Weights of a small GPT-style language model, trained from scratch on English Wikipedia: 2 heads of 64.
Each number is 500 + 40 x the weight over its row's rms, rounded and kept within 0 to 999. Layers, rows and columns count from 0. Numbers have three digits each. The size before them is the row's rms in percent of the matrix's.

# layer 6 attention query, 128x128, rms 0.31, rows 0-127, columns 0-31
061:522463543497498505490498551435509512514523537527449527488510511515494492410474499461513481447524
073:489578546515506563476538534543575441557547510525408511426474481480496465490433496515440525524471
085:515567463434474496495479517547527489479494548516454473454528557521444559507495569521526483568498
108:505580514522540475541556451488528536514491432494480471541460483463547480449530494457525461465507
107:505456480474456495472481513529529469481506502529525489527487507554471477642441492511491538520535
103:498470540522473510476471517545443535513470531499506523487504470519463458539467511583470449559562
090:530505411521457523433529440565464501457514493509462538511419487552426518481491508482440418448549
094:494488562522471481488519486447494533519488439469493538409529470499527498481615485448490469515486
065:520592506506546510464527500468398539469551531542491513532539523582472547511461480496461534459597
072:550489527514463487560564497493486519505432448439521510516508491452467543506509523508478558495540
096:456535543533584526511570469516517476541464460492477535483484506449478523467499441489463463438528
104:451504533485440520511523489476509457440471444504530481482471484457535497568580515518478454385488
122:474465551519550526438501463529518467524529549506510574481463510368496478502485473420504465497509
106:474483512426496463543474478517546503503496489498525589469522472483434563551527549527525481489438
095:478487485454518507521571514510494484504496480445434489485480476598537464546583527454513500550600
098:481474500542488494524430462465531475468459540547539514479476466480472521516481526463503510492531
094:549519511497493585485552587497424439508485546470511456513468378513480533454500464526523465468502
113:457452431511504567470460466444589500516564451461465497520548472568553581567508547414412518462494
099:518520493530506411472499547505526477499543449462411521453556485564538494478551463523550497483520
090:521537554477487545500472513401437553572501498487499482501545483440491491406428518541466500538528
088:521447525536485462482510508520462508503513524509521523524562481458578484489490445483553532526587
080:442505555492538462498516508538480506469472533491563543543539499548507607467477489520523465519475
101:519560453528594478488466520555464494454455417493556478507473586493501550502571487482498457466479
089:479469435499513499465524475492507498528570524528501542444476549394469487411546460489553499487486
081:573469485486531525524500551476458504486528528436463527425545493525535536480409545571452422490472
091:584436478494593525467545562506483465506461469443503526439486424525460486541535483476512488495502
093:618498460488538484492498493564545531494473497484546551473498452526487443444470485500532512478497
103:470406453454489437498500472519506524450502449541536462499484568478504479439547529473630527462550
095:468501480494501490528530532502463522544486455482442564418517536449491436465470452455554513536521
078:446520483445446501539528411471360531453517525509450544605513522516400574441523500480521472498498
085:499495600475507553466451549449469532466493476500419553441580488475542467505449524468495537527489
095:542512559503523398516544519420421448558494520453505529453530508542560497506530540531516469552465
091:498508486464516550542510552463553435505465498491571537537491473464495559470470519475450452512483
098:486453498475393473473487555474479476475512499472490540486485520464525535496529541447525511503479
088:545473481540450536497560463489523490478481548397469464562559531438535540553486501523425456540550
087:515505576504512562543511431515560462547517488562584587516495513564551550403480492510433431467456
081:487496522502501497491498397523497469500451496495570507442532480487537574438442489546512563401491
093:486590449534453552470525508512441525507446611554582540538572490479453429494540505537459458496482
091:478444543511490473536498515519524550478477502419500562479569411575504493516496529492512524521562
096:519430488470507532500487512497509550533481530490474465557560485428605459579461550464516482460414
094:514530548566503507539525518503523494506569514573484483458527481535479447463481442510564440412519
093:478527548475498481419496532530446511535552589496526455543566508501509503520487451526500514559510
082:532395544551490523543450526465495491437487434451533463574550488463450474469464544491480536546520
090:463470547485468566545416488526498481523482504512437487464545448434483433517465528529373499610486
099:484537474516488474471489615536460573527451518460466479482552538484503429446482430510478537472525
090:490480472503552530487479503499477496476497433455457498461595501484550545490538546465494454517522
088:516546525591433518506468472535458470514596494484610548544480503475472487549520464467501437569530
090:547468526418533529444539548517560494549472541501509559443535541517506482443491436489516523554490
096:446530499526478489485478508447438515509488503471467482513502585534625521502425444494538518498465
097:511499558519518487504603495518475533488478557511501422539469495484596473475517537502472510518518
097:504534526478510551574513520510524530538449549543545481475508492424462493454480495469544512526449
090:505470542504508550484484499528483481499527508476462568392538525486567525498483608560474516481475
094:503558520484458421538453486476511507483500512491499525526537468460408571478518458496529496533453
085:534444504514485442510508489495524495513499489460517571532460468489472454498510517485475476499441
097:553505583464517528502543510545494539473465563482568510531427463620543524504585520599498505481551
088:527460463584504435548531535515517494489469517482531527447421513440501486475413501509589503477406
081:461480460504533494536458535514510474451576465533435549432567535478521459565405502549452448482543
096:510421505517498513519480458483491505526525509525545566518460520493503513525512462503541524515543
085:516534502553520569477474501452505550540547499456524475585496484531521473467571462432510597501538
089:408496421485496529496493557506427503453503508478499469493507584501604452456451468462480536545428
101:464488554535542486465480417488505534544530521522506502501543435418546440504520511472468567469489
104:481549512497454444523463518539539486464602455487466516464488560413543513540553523500500431489498
092:514528481515530562460517526469438573480466516504550475531549483468450458492476530539482491615493
085:503562568466467513568496493520491581411556472462567464452540516499510528512508507567410519526473
086:463502421513432498579537464475564490578433500567485499460518559485533495528537538429454497551549
115:463495530531497592491550494510517414559439488556516517464559498465499516483498524483452577504531
079:520474476518507509497453449495570457589556450449527524509506505459432546523555526541434527467517
091:536518491563472517504527439501518538499498464494475569580555501494603465499487455485561470533513
090:455496417416494532467521469516512524496505524478520488492494427526558508537465467436518456530510
109:471445466450498442522535475472517545495470558517537538504561553509544448484509500489499474534509
106:511476507458583550540521468540511470493427511457493553496466423549528491483556449453545439464559
092:474497562448491452598515497489448532459511492475514507475522517551506520452448498463421484547529
139:496462455561481493542544486477469568491415474512513429535510521512516459521502533391453533560524
096:481570596448541436524542527536524528578539563528508450468449485550540590526488413548518508493548
093:545482484552391465527590507508538505499422555510550506454439513504534486535498526547514503481529
085:442470429492479470522589516432472552513503538569461512484556515473510463440483528461477461487525
081:574455509463528497494418542472518489526532482393452526556539499522505521516482478581542469502465
125:488512438513559500538540507438459460482473526555464462496470538526527454587520474465441549489566
094:441501456480551539496509513513468482477528465563527497479476479507467459533501545556548453523554
109:473516626494502490477570462488530421514518530504467499518472508497474528443468548451486473458486
106:473488550420474492451532482522511477396441493461519496486487508463467475525431510503487542521561
101:496535563529471590485535521551483487526520488534435490447551451482443442517519539470392506506513
118:493477472525506573518510523550461420524474431528480586469455563536466459513586469504472529553501
093:497625477468562484500426490545557467468471509505529554451419491547493428506480451534570443443510
108:549504598524534525554511534515530506514485429477370529526520474539451436564429484471525534464502
115:494537567495477429475579480494572549504461542479511464437588453461526562486483435587571502459461
114:534465569425509484460520508531571578497487482499559522479501545487451501499488492550521512528549
123:509487544497517510420617519524522420495532489545515498490544454465470520510491563503548462551561
113:480587474504452516482488481469528516519483473514510450513532477462437511513503433548500453502461
107:521490505490523498475486478509439512541468479513466503489533490490446527454520473545459487489440
106:521585547516516500490452500543573490458508521482500562495489520450440516473469529472424457427530
115:504496509473493503483507471566492487501453481577491514495449431541502547537435472493538543541559
104:487530487484469533556544488464511490523523507516522465497519449460490523459524533491546504468565
104:474423459496432502423543494494489452475514519512523493474492507510469523499497532496513450482523
097:486476498495433515464542501547497525501540459510501537507549496513532454467512558519472477480518
112:485516516495536391526480482479486520512488490490477439461485523373470553451487473479513492453501
099:560423557518571396550509533559460504508508496558490478592601510543521547507481465552543496513526
107:531436485493465491537497551487448509538576523514514447457449537591515557422475452464499519488501
140:410502474473489507495478557449519490474490515553438490483498507547533446482417536466533527500513
121:508447469514510387517394559529439475484497534511553504498542458520448550470514504525507535427485
105:481461456497512493470490492467474474478552500423516482468532475406514489526563503549532453531495
107:498551571491548501547484471476564480469443480532470538545496508476517512551520502482494490525566
103:504555420454602531511452479503469545573549516540494423415508558503503540427453462510530474539472
103:567462424411457446494461524496513454507537512537478553548461467518430494527531555506514558429501
108:463597524503529476487545418468558513484502502494546558498472498385545425531472489462451485444505
106:525535510424531528525473535470521475489541439407454517526486469507452419528496515447540483498495
108:496574511467509515551487497540492447548495522478435490472461517460443507464512560540581502516519
129:511471504436455458497509553483531492470466554569459526529481602545543560469494466509539568513453
115:470576426476486566567480448490535443435440477500535495564525548529530498500406493495550511567537
107:439494500458512589410565489458486506524539517513542552468524501458475428474524447478444456484521
101:480511409523497546484428491532512525448506459510580474538456467556503475540506502531429486508533
117:491552466522524507499538504434494498473529527527511446569489530506496406533459523497424569464476
083:421587468502460409474519489443518532553478585519516423432440444567550527486433454511462533562486
100:456514408502616506489465543488531452482472468544466393462447528473541509542548516441524516502530
097:460553443547468520490481511425511543490536562487511516524474518492485531444491489534434567430500
115:500557556538456495452523432496568460505402458481544481454467469463515454550495419444504510442445
107:503474487484462431495527547481493520518476491486449451566492574506469535477526435460529499486420
118:496436505449506500522549449569474455494490510512492532469452492493520442524541484455564467498538
106:480505511441485535475449534517536529488506504522469542439486517525511477510470583479557400536555
098:502470478523593525530516500541524508488441568411513412497517399534491518498474454503487440544477
108:586453498473488464481451542521528509516406505580477541489548469521489510493555478467519462464429
112:495539525489441463512454521503476493507480490497537504551539495505593512464474479527529488542517
115:527552433467564502497487437498470492515547574465495536490548555501495486463483447567552506500516
096:536500529499531492460456493492515537517500510485466533553518487464513450523543537457413472464474
117:522523452496564452481502531504540506488492525571495396517504538559499462521500494550555509498493
103:496477425500561470475503559562471538491565470511497463436501497434426539508526500548481497425481
113:522381540503464446480528479559487479518489555481488460540565458537488548504534509519556435567488
110:552490507453409382472466517533519571466529545466486494452466441487459523460469531454526480457523
# layer 6 attention key, 128x128, rms 0.324, rows 0-127, columns 0-31
061:554513489496536425474513546443519559508531453488586490527491531507472496472474535514552489581495
074:503422480474511456548466515571534495538459516484559549596558485480531519467467492492585547512509
069:498410514491517468541415437466546532463469483511491457572431481495452503470464531536478502429501
078:486445509441540471443530464490485495553435490513484491467525518524423483609412489446511593512498
085:463556562511479454556413510500428472395504503537440500536518496546500515473574465534521512457491
102:484525471496540489487507477535535432451475520456550498419497530477499556476457452476535448499451
081:480502421476439516471513509476519430498568499540477484622518368473502521503493486555465554459534
092:528425561514535511492557503510496544468458458450513498493506555521464489458479460477512534517470
049:519519417450422494514496512539489526464521476462534500458437501526530548415463499544563490490557
065:487546546502466530524455524526538496577503552501561492447463451498553525481510453462424467537511
088:580435559477512487548499481524539539494460516504558454500512475472543522547509565509444552523471
078:450637549455524462496478514497465399475510470453543466490527486533465488432503505468547466521495
121:496427559516472580504524507443467566532481495559507495508497453577498514554447515479454606496531
098:466498541511451468467469492442513559569484539525549515398555554475492448460448561553496494498485
086:557488471527472486426452499498481542522471491550480457475533513510530503499419583472509537561517
101:437493543520480422599466472549448415464489520521487533522464477534507498525508465532529444456510
091:460504491482510491509454522548546513512495519604418512542435526470529491556489406486520529449550
107:491457469507529537498499515501517535502491525536550555471512462572537558516410432566487498527588
095:410553486552460447490561439431469547484479469554429474487462495593546480422544488532475525530502
085:532561458479578511512542458552519526477524561454568519473494516499591513436477456457555526497499
096:509465461546503520515549467491515462538493492519519556507422475509507550472468470453418521454482
078:468472496551492457491534381540499513524474508502482437490438526461525480528524494537466511474527
088:521419472528469503513533500486485490562478469472494528521516520451457505553500517562462546541510
090:512476559505510505458498445550481497486543493476485559495496539453487474454548530506523542467435
080:496446459501490533413489514462474499509536541507494557541485549487594513497420499480475594530507
099:546529507520472379565510493467553506525536517492573523561456438498563551508444550530476412488496
098:500481565479463523489521469500538551488485532552552569522537471474499544529477478512508525426513
096:493473512468592471536458529557498501462491443579500547435483534506507458594493545564466508433490
092:509460525522462478511514430535432509457538473583513496509561546459453477480513503490543525436519
075:509473493558493505512487514479516493548495501525549500470502566415472489412503473493565540482496
097:541563504419485552478500491503509540512553587522459499467541534526533488524467499490490534525464
094:491500470582500414443454426533508548520454539428484531533485557502498546495484528439516511556473
085:561428470451576577450557566452534557521501491549546522492451464507507509472468541480498466452460
089:508440514454413532443502446534605570557496511481495503516517472506497458509463548463476458524454
102:530496473496523522473521597493533479484518526558512563465526537444468552612458485505582513544493
093:518523515518455478465608457467540513549471591493502500499447516506526478538384462578515523422469
085:511413495504480465542504491544428552449491469465521514508534502538602535476479456525511515476429
096:475497545492542464608502545474525442529435482509499458558537412439542531458493442535527499466497
089:543532525542471468504551445520558452470527535514534576527524432531574573535502457557541488510494
088:492567509513430496496500576488492582511476509435545523473457551446492472551353539427535508447451
090:506613510500493477531547470525496508534482493482489539513553519489505468462491520527536549572464
094:456544504530468590469529575568564510514545572485449496465462500532432528491550505550507517441476
084:534484538505487478438528548469474607486541508441604496543544506507432515500447501545421413546484
091:498460492448485478473521466576576447551592489511536511506490463480481500516506586490501516497476
095:454517557488452531546467439446475511482532468433533411591447507526583494440579434456459477496473
082:489510473480488534479501500487497484455534496457510538440473494403606510518529545532445433479462
093:480489580505456467484565471508501463492468453477506549483526435511417532540502506524447489545504
087:546528507485516558513518518487453506494537436451439483479484457479451507535507474534480483436530
087:531521480564501477495559465519467551519507502510551523499494519517489564525482579478542539498481
094:506557439454472496517507522468462536474485512452469499405527530456448497535503467454531534471534
089:543515455530550549541445465489525431516536472492558499491515477444495510504490552507451517463454
093:508571449507460548464544421520542519548545465450492516469546524484575493539439478499447486490447
092:512517489536505442504542545517547570515500520498508513479599543458507513461476501509510475580540
088:535490466508578571497476468417484481530493511486558495515450490505428440588494557488480488520506
097:464549412510506524402478538477490545580451532439464416521460462520608491535443546539484550519550
088:464524493541512469593492523498465514423502436471488589557500504545443496437514569453482526484493
079:436483481457494588538450529519502466524570465520610524490547468551472522515549568523523506556508
105:504462506517471473492581476494484428428454504506448527567430437522480518472544447517528404500507
079:521509513524513459558527462465462501459523416540415429500489536466491524488515460500527531535491
090:497533476502436525504503505548432530500491520481514502515462520436476462442548489523502519521507
101:472460475459526445524504442551508536569529540469465558426455466513422519541520489478550577481479
095:544516493513494528461464561520445523480493544498503603420430553481446476489564547440428579559466
092:564490447494529437540513507500480509567516471468480487546534559527447550458483434461423433477496
095:495545544451560533468471505511482446539532521521467552477558480465532521484442554522476587484556
093:538507505492434519497465500489483489475580495441567512469509518509451544444508431625497506500494
120:517495478450514503557456547442452484484493503461542452484472538603476456495560492559525540467503
096:509506575561479468568521511512500500536526481450583544421549577549476464450509516418505492566475
110:483511455553552454559552564537522513472518574541490430470480483496509522482495541393492490539573
105:481520463425471467537440496474546469472526450481515471553464502564455508415494471502525527477549
122:478504499560482503499526532530452447471497491461482422531464435540513457508535485410549497538464
109:446457420526548479559486495438468504439571522479514422590517521544505476467451536348529536525589
095:441508432545509482532449483480551515522498433587495527462519487453464527487494433528543395488504
128:438463444544507497534574553477461533488448479508490428511469563585497483500544557464485543518570
103:513504453498488553488386460444453442490518437430471554499461516547491511467493536517423489458493
113:498500525567513482524555469504470477459485537498461502520525478423557476547500540462544523501513
085:433439489381502427505539498581464501492484502591468553533463482512536526527522474516533555519513
110:557541444467478592451494461512552468534551487448576479528555492490479522472529464484562449542444
144:546502545391490524507435500464506491488592458439557514482490492506478520481455476613511501410501
090:508457466480562433466554480454469502524500549515505477516508498475544476541505558504459523544598
107:528551487478449496488547465504514479439480442526489543518543496549503457474533475525567548518499
106:501545460539550537561490458419599436505506447440525496498467453488462439531434443534482516468510
107:431507468516548449473544459422523546502519510469574574498530497502535470478482537541498534493496
109:488543491413541479405480491465497556520588541507552605492564468505494507462514461535524481476476
095:522520525582533472554495478481484458528565481496441469542554470476531532538480470436524517536545
110:521496469543460535449463451555582527481516513463495473484539484486562490475573521516496441489527
109:521490471558449501540462488481534487494520469497441451525531586424463532534529559422441540535484
108:502547445566513526533502441504462452519392523464500426505435476508547486521487478474497476524574
126:558518457503477451517512476504542509451532495413504479490527511591555447398523488459450520484504
127:460451509441472461577476490550456587533509513571432498448517556429450543544479569442515518579496
105:511472526501475545483496576475501437519500508596426568581513507505501558512500522480478514489422
113:565545542625488494554492463543490450509434420459500443468528452530553441571487485471547548527453
109:459534392558509513486505532415509514479550478480463520546469459607497467478495492492483512521525
093:485433534461587496517468468508561465539473514562493435521505597539497530533505515429490501525563
105:476522545520468535490538533454443530509562505502550556495541482563495483488502449568495510469517
089:506536488501469493431551501484515436478411545523522518513491460500492477515521507553516523552511
113:521450521450446522509520491557499605423484439502535508514526477571546515543489441437421481545460
100:472489496558513591381460524487536435466515414505464532566470519491529510518442469513448505528484
107:495528552493520504426469456541499447489465503522433509520490478530468480558565517575502438480503
149:518483513525543441546423459550475499589507491557399467519450477434507510552553532505483473539522
127:435460558530494557436554489546519495464506475570456474534480511516434463553409444496462489490484
111:531512545503483519638544536499598468493529524451535479495505568509543564459483496434474517562535
097:455455507557508477472467490495466482454499510513450477466487545455470448506441504439461507447518
101:505402592476567508499549532523489487528527526527458480592512490481488581487526487503404434462494
104:465467525536501557542508480479500457601475459486483488581521479448458450544405436455546492502467
110:530457556469513466529464523516472443473481534486505465440471530532508534551487594408479466470501
112:509481484511536474495449463548574524547524515576509480473486503479538477495484482439520481595508
116:502487541425489472497524435465456530599490459510497586500496540520513510519508413518418538470455
126:477484513528552524487509517553443499471562436522481511533502417468479461539445404547459463441449
114:466480387475528422607564517531517539514506544562442421457469469467507585507548471527546493488503
114:474478527425498504436468495520438459578582553465527540480421574526502517503479589490491519552487
109:455512489465553466492482504512551448544569530506514447468505522475477513559522431532558468450573
119:533496443427447510478449451594493494445440518546522480490492488471516510490528573586521542585485
081:466425521503519496454546487549444485414496538598432524520509453521443514499522524544494545458426
105:452426547470492461512489483537445551508580551450468495561471465509483478518510446468423457476467
098:524536505522437518442512518609549480502511506506506474461561471497540449474488538510496468533492
113:501503524503565480543509498519484543407494591483523501462549557545468474513520612571525537489574
108:456439487470473535589456473539468547426467508521500503518509532526486485479485489543476472464477
115:576545458462513476573502471455534490531526481468491503525511458505486522487486465487509526457561
104:478578448479473491478504492500548491606526567489541500493515488477523431481530450452540462513540
097:515520421435438514507440533452534449436561470512467487578470503473515566454502503437526541515475
114:440554472547543471488508503567406555552527531486476539533470489570499527493449555491536523498477
116:440525464553532446534522525461496475491470512604507477514455507505495551446459518543476584568539
104:467480524510525490540506545530492555525463449533520523471529576447548564568494466496455505493485
099:501551500521440469473517535525482388518448552421531525489416505564545481432478575514537523520470
114:550489548479467492465502514528445535533504505424486440561504467501512537502519509488478496527463
099:467491571459484589515538501495567524554465473480500497557522510483540516554484519488491477546445
116:469500475529442491506534532455517454422492488441480547533455468480494534454465491424482533491464
104:550522476521507505513583505606499504554456461590491478505486439459466504613544508492472527534459
# layer 6 attention value, 128x128, rms 0.431, rows 0-77, columns 0-31
085:513499428509491457492549509480483457479494528542427473534520497451454507559456479555506482502548
084:514523444466469460423537471532518492476516530513539521513513480523422450502475581508467478559512
081:510543521433523459430531526570504511504445371459486541593456522487516458495507465425505462547502
077:472533516436532529452421524553533533540559529495515563423522433513506425509494403579476458518503
096:524525536566536475548500475470436537424556407489480575494547553524562478483515486504531506581555
093:511477586376532476518542479508502539411479472508453448520426531492531554462506463484538508560513
088:542512492522510440509454492563452554427476549588519586518603534515513495555485531533516592520557
076:487507557459421480481470477507507518488503477546496554488534513470486457475445474506494493436500
088:536556515560446559496576459541469502497435539485448542475421484419510535452506519488484555513539
074:480491564491540507481499513485493429537506551480492563520514437464478460433436569541498525547502
083:488448542458486585539521476506424540471522522503490501504500517526510511449501464478492527481555
089:452517572388616530490462443551502462511534523500459472509501502561455499474537492464451525484481
090:475485492572505473450542504436512530464514480507528565485510502507470572442542482521486516517475
090:503541561435515518499496560506523506508512555508451472410485476465545492434441509501569539527456
082:526501526479512442455480440558512500502500492521514542582494449504447549541473429498567492499467
089:421540563488467504571496498483470507535535597496519512502509486523502551455500511439520514477516
087:420550522545523506486481459490473510470471524577493544477509526546497455489479518511479503462534
093:452569520452448495496574511506536492484513486532378517477383541513451528491507441487497456548497
089:545527448525429455485565490541483491493514525516483492484514557504444506527503508543474506461424
086:475483551535491520505479505523543510465511498471518510474503618420507451515511483556407493565491
071:404448550493475492449398512504530478489507499461500456558446497430499542459530449418468577504448
089:518507599501565495532535505451461507540512527439480512569520522594522468495544442502536497550498
093:468494512498491529459488504514474455414455503528432447500440444497507550544473592583470512461502
091:512443472571554488541514481513534425418486479552441473461611529543509557534475537515487478493497
087:461437499459543477508499413480484517476506481564523489527550531490512438521544459518557471559478
071:429477592542536514455482510505514540422512496516463506538506594447473560534520442482488516470598
092:534507462542455438473552549491532569507505518484473439555493381519422478535479531580514454424478
089:496557467458457508595513489505531479517423529520509484463384481442482528516563515471509550460443
081:539512515520566555485483444494516553552504524529542517536474501443448526513562526532455529507499
081:488522530570510462471535511480507523454576468471558496508524528503438481492510521490543550496594
081:484446482455527540504517491453524487554530489511527498439498535517509416464480507467526488519461
084:530484538484473528559447482511408468537539517522504536519471551569439461501461487501465504523473
082:487483455507554535481494521500460448497504417496447565556427494525472456492491467490487529473429
082:500540496514565576519535547518607427437470488449516516476478541507457451482491464544478514463470
072:547478449559493495541510488499435490519473601516413577509530483403523457521479478490534449489479
075:517453437437499481516520513447545524523469468497426552597440542469483461520458418482533472474508
080:529406518537517471474478477450472516520460450516538490480545495478549487484576426497525492487539
080:496430370509487504480503488464492539590532445537488446486481490475532442466506487551515508509516
091:485514485452523489492523493464501544468504411511522572526476503570495532502474511452499483543494
084:529531525530482475517501451498502484460560446575477507526634483480494454497419473472511465540567
087:458512532491504473517477496474452516459525395542492515523468518460473539514512439514496569551529
087:507433441545510534501508538541474536503514438479503432475453498435479539522475480510433425469526
078:492498472512529545531489442538473464523535434521498550491492534504472418490477527493506522479499
087:525498498521596512480543548490399531395515523480477486502456508503447536459470484496502499485545
089:479376474504527517448453462473522533493563533467455472512395454516519539492540465549502574476483
087:478474520533498478407586536492526532522530536543526540459519496491421453488522515559517516504484
082:365484564449580552531514467475457565477441528432574495530508475535425563522520475510472515481466
097:562521533507434545376466508509526528521561526442577503516555462428518411475548536480561534585493
093:471573550495469520567546467430425516405485480559553536490522470543522533534536508487434467472563
072:481474461506495458624486534465459528483477415530419483500484504487537460456451467448483500489533
083:473499494582479500478518453489480586467464482511525461477520504536534566638504539503480490470508
070:539460473552506480528452492502550417439474498530466450475449483430496450407556492480505496465427
091:521522436542447517464537478479526537499497463470507416482543525515512523487476519444501447468534
088:515555473484495527455435409527514490501529503491517407480493518513481496417526457516496507530488
079:517462493532490498500447516442404545484475537571512403508516515429486490498525526472478448439524
080:456465456549474481436551487460466540524491473459471496450485493499500472504505564481485476454477
081:511575465479394540421502517522488557519443456539586546458530516527487471486582442484542484524500
080:450515517414579470483490495514547503509518514510528454409432491559461584528557504523445522520430
085:567559496551507451555508482554510455527480457483431465460491419506493551530564521506497475523565
080:458524530426481551533470572595532472497563463577436541488472557530534494501497537472570462488493
094:554502449519499532558500457516424516508501493503481485570489518501446547544499524529475479484519
081:473486518540477475478427484507521518476492529466450500420464428491499554534459528511448555516494
070:505477499574547534460500437538456526553561630435482515504493546500517412495601449498423471479506
086:475569442440549582478406546493510471524488540526470500507463467559466590449535530543524464496520
111:452513501496529536481492502577494443572452505506521489567543567519507465509441494499467568472586
109:502503517472520532471502543548604512476482566487507457457551550567452513515463476476515548532434
116:529557556500535455533521450538511495548503484391452513527456506518506448517445480440492499500425
113:502513575487558548427455521525482493496494547433459486547593445514559589541452517448482518494577
112:533459524534488557565519473476493519553522482478464549455491467535495524516478491548510484462478
113:469517555479480434508456511453507458500527531584493498519454406501525458504507524521548471511556
112:460555496541460443584517578515569527512526477495506475519485476549505520601477440573494483509430
119:502523501469545531523476510533423438474476551482566505501549467521488528472490453575445539523452
122:541495482485536549456513474489533453506524500527458449485487454446510464467455507515495548528557
099:464553501501496484507541565516456524503534487499517540463496566494414499435410502521506471565558
111:558464514532508515509498504563413520500485504461509557493507509457484528519523489502540475553483
104:524486463460513547489495495506569407574463587394526511562524440546518559555558495513503580488496
120:551500455486443611466551565552493502475559483526526422546485496518461557444506468492482515475484
098:533467560508555552522497498560506458500493533490442520570565470463559505492525495469519501506534
# layer 6 attention output (transposed), 128x128, rms 0.413, rows 0-76, columns 0-31
091:472526489555440443523482446532547457571551553495507518492477414488454507449487495516519497539479
094:498492536548481450540517523518503479459469499520539499457519414457469467509538486452492445466565
093:516485555512513513550521472546493457433478490479458519427480484496443526516498546542490529460478
084:545420524505570509456595521476525541462542541490474462515488539491524455454520518444556552571519
101:503596465471449569502508487485489514526475590518566490521551464530490467472390581516464496562442
097:422565467488539555508542458474483450518462529511478575491515465529506547558462536511408450489552
094:552486474511529573528479545591584463524473491494491489464553517499541434493484475499464457554552
094:549576531518516515530489500531473495448506489448511459486541402444565449537554464485454517536496
094:426532556497506515473509498535546455505511532484491504516490485552441483509562471524490472507503
088:423473489487482524482540561461502529426541534502472409534495476509510518487442480447512471493472
096:459487475527541543503513449477534496516585478533559476509501509442455439506541528471495523551511
089:465460526471464518514473498466444521497533531522489491464511532516448488464441492524502450495554
099:545486480409554538534543557492472440507521526491582435536481445501522465505500507519469480459596
094:347488452485479474451482463504469454501467544547480503516475495457534544530477487487471524424519
094:556520526464483554469444500466526489520479451479503510478553500488529476490490408503524569529481
093:432481548538471545502495472508460506506410506496570463462471493465541441521617495497460477464525
096:537572527450500518561440494546530485472505433454559466523547516537418495520538459445493489566501
109:490536506501504526493521484501502541546479486522576473436473449501451566449548562496479550460499
097:566541590526408520454607496465503482532483534488559476484536443519486495419508424551465460489539
102:523545604488535591502427486517504548429521487534514511561500461500597521548489466460509502537545
084:493559461437535564515528444496540584479510475502526473510451564534505506561568495497507523473549
098:430482527475467533488485508474472508546515469485491386481547473504468494437514506536486538510507
101:512530555468571447515478491537588526529492492471497503517475556556508521532524458442554456538574
096:456548453482499478546492518576470547515514548476618501513483460436451471572514494597488514563581
089:527528454484504496486496475507474458485453570488492498482503431486402550492504469485502472455497
084:381516507453483501557465448450543461545538464512526488416467551477468481558543491461525510465464
103:531487563506480515489495551463555512492458546497502475509479445400460486518534481435536470564531
099:522520516491431500457467432474512556551541519495535501447482527524512505482573485507483562469448
097:496534572417464525535560523492510484504485520591455426463459497487530479428585451575508523492553
086:565469528514472536541524466524508460564516547504574492506468487480508551478492554547502460576509
094:494392498420497495552442537534484515497513512503513538550448500508533548467506600539475483423520
094:525548573533479491477455416478517563495493421497491482497530485471480532476498479547516450523509
092:544516559457441484447444527506502440520504487455439408444510554480483533495455518529486504465540
095:502468461501546422527448505547488548513552483493426437482490533564507560475473499452467464468499
083:531487529470485598451501484523470489489482530450501500483530524413499461481489470346517596498496
085:496442456513542540472509568413476533554541485459431491457515508543586581462465512461470602505459
089:509520419457410510503549519496448452478506550481567551615485507526492528530556506474530465502502
083:580520479503514489431455485482525561488435564504412497424497510524495432500499559486534562552509
095:539536466478593545449512575443557508469480464502497504478491482510504547506441435514521473500550
090:493490500502484517480512480492503517515482575534536536552526438577522468506430497469462552525534
099:567534476530528547539507450470467472500391525488442534523513582491555484498515544486532474563549
092:556497483516448486534515500458505496466568482492507504536508520541443522549490583461531494477517
087:512603528556458490453487518484486549473435547499523438485523401524486560527464508531435444550507
097:429506438507554478480476567519537458552501548538430433575532552470543492507457501527494461538459
092:468518412493479592456491488547515514481545591441501455518494584415556502478536462472542519498489
096:538573602516503471524483517503491500442482541467532502431519477437515423507510466513543511495541
100:459504506542474438536466574507438485487485521473528424531521513505503518523537523543522490513459
109:493477502522547522494517484504456520489545527522450568420472514483524539453475521524530515550507
103:548534545536556507485509489481478510543450542529462545507475540479552460497534439532497518560501
083:465405467481495488464462488480505459554420493460533507496545533538526537578489470488551462474399
088:439600528497487476529532521553489537537467522481494533489524470455431464529563446565524502517607
082:523504451442468463452524455513427551513468480526472491474515544483557529513472488534592575490479
100:634442494530450482489547483451592524515453480536465513490506488482486463494517563548491526510480
099:471479505551448496468459522515509487569450526514521574485443497545489549521536483475527512554519
091:541493492520530454482552531439489506578463460499484517431473494495472448545564512451543503599544
090:511437503509480489554423490542501499435503513508549416491461510525473521480499487483534476560520
087:574429481474548490455534523360531512511483532535436519493490489535521498457408625491509507522503
099:460535511495441405516498506514498538527497454510491465520486453554489487565534553538466530450586
090:511503442468428546517455524597522473534516478485424534489497525545481514494498443516604529508485
085:530531546448522521476435445480503503499512436488477484512433486474540498497428484454513482480495
105:491521479599564546473490447461417524576535446495490479474517415468452483548491485536520495558495
089:538549439431486460509493499490529460413511551494474435535486531459475475503529553521512510436522
083:491527518495461528458477560495500510496473450567556450537518507435467555429476458491474489559434
091:482428515527475440492499499538536452494513444418469491448453486495527525537563487401524473455516
106:421530431530472518508532526499535543451492492505544506539487514474415489490524378509462441505543
108:485497400508510664530464508529417541481441503508470521467499498499472539525515450517535449511553
109:518521486453533527495494495475476566456473476507521537513551523552484474503467419482499479533449
101:521485448482507503472474455536572478476525427519497578510478567502504525564512478496472444463490
103:493532513484497460521507477537496488563564460584535579488460468470502485500543442443536550492525
107:496499519553472440520489511473489509547474547515502490502545432553495557467480562499528491448477
102:560573504456476498504493481532520479459508523493471481480503455465435428508504477464462543507471
115:486442487481514508512517483531539505544560529526563450500496530529470490498444509528442519494459
113:536543484496508494573562497547545531475517508516450521522505502503495512414448458568521455496510
093:489468447490425515468471530572439541472522510500530585516509544465423493550407505515477458523484
103:464485499538586534524487479500514451481473509540514538486445563454448452493508506495473455549419
091:539483447512526500507471481428597491575522536443541448467542489504536494538493484476528469431425
117:554438478507509622509490543493475452489571574524506490524524495543524522428511506500434509468440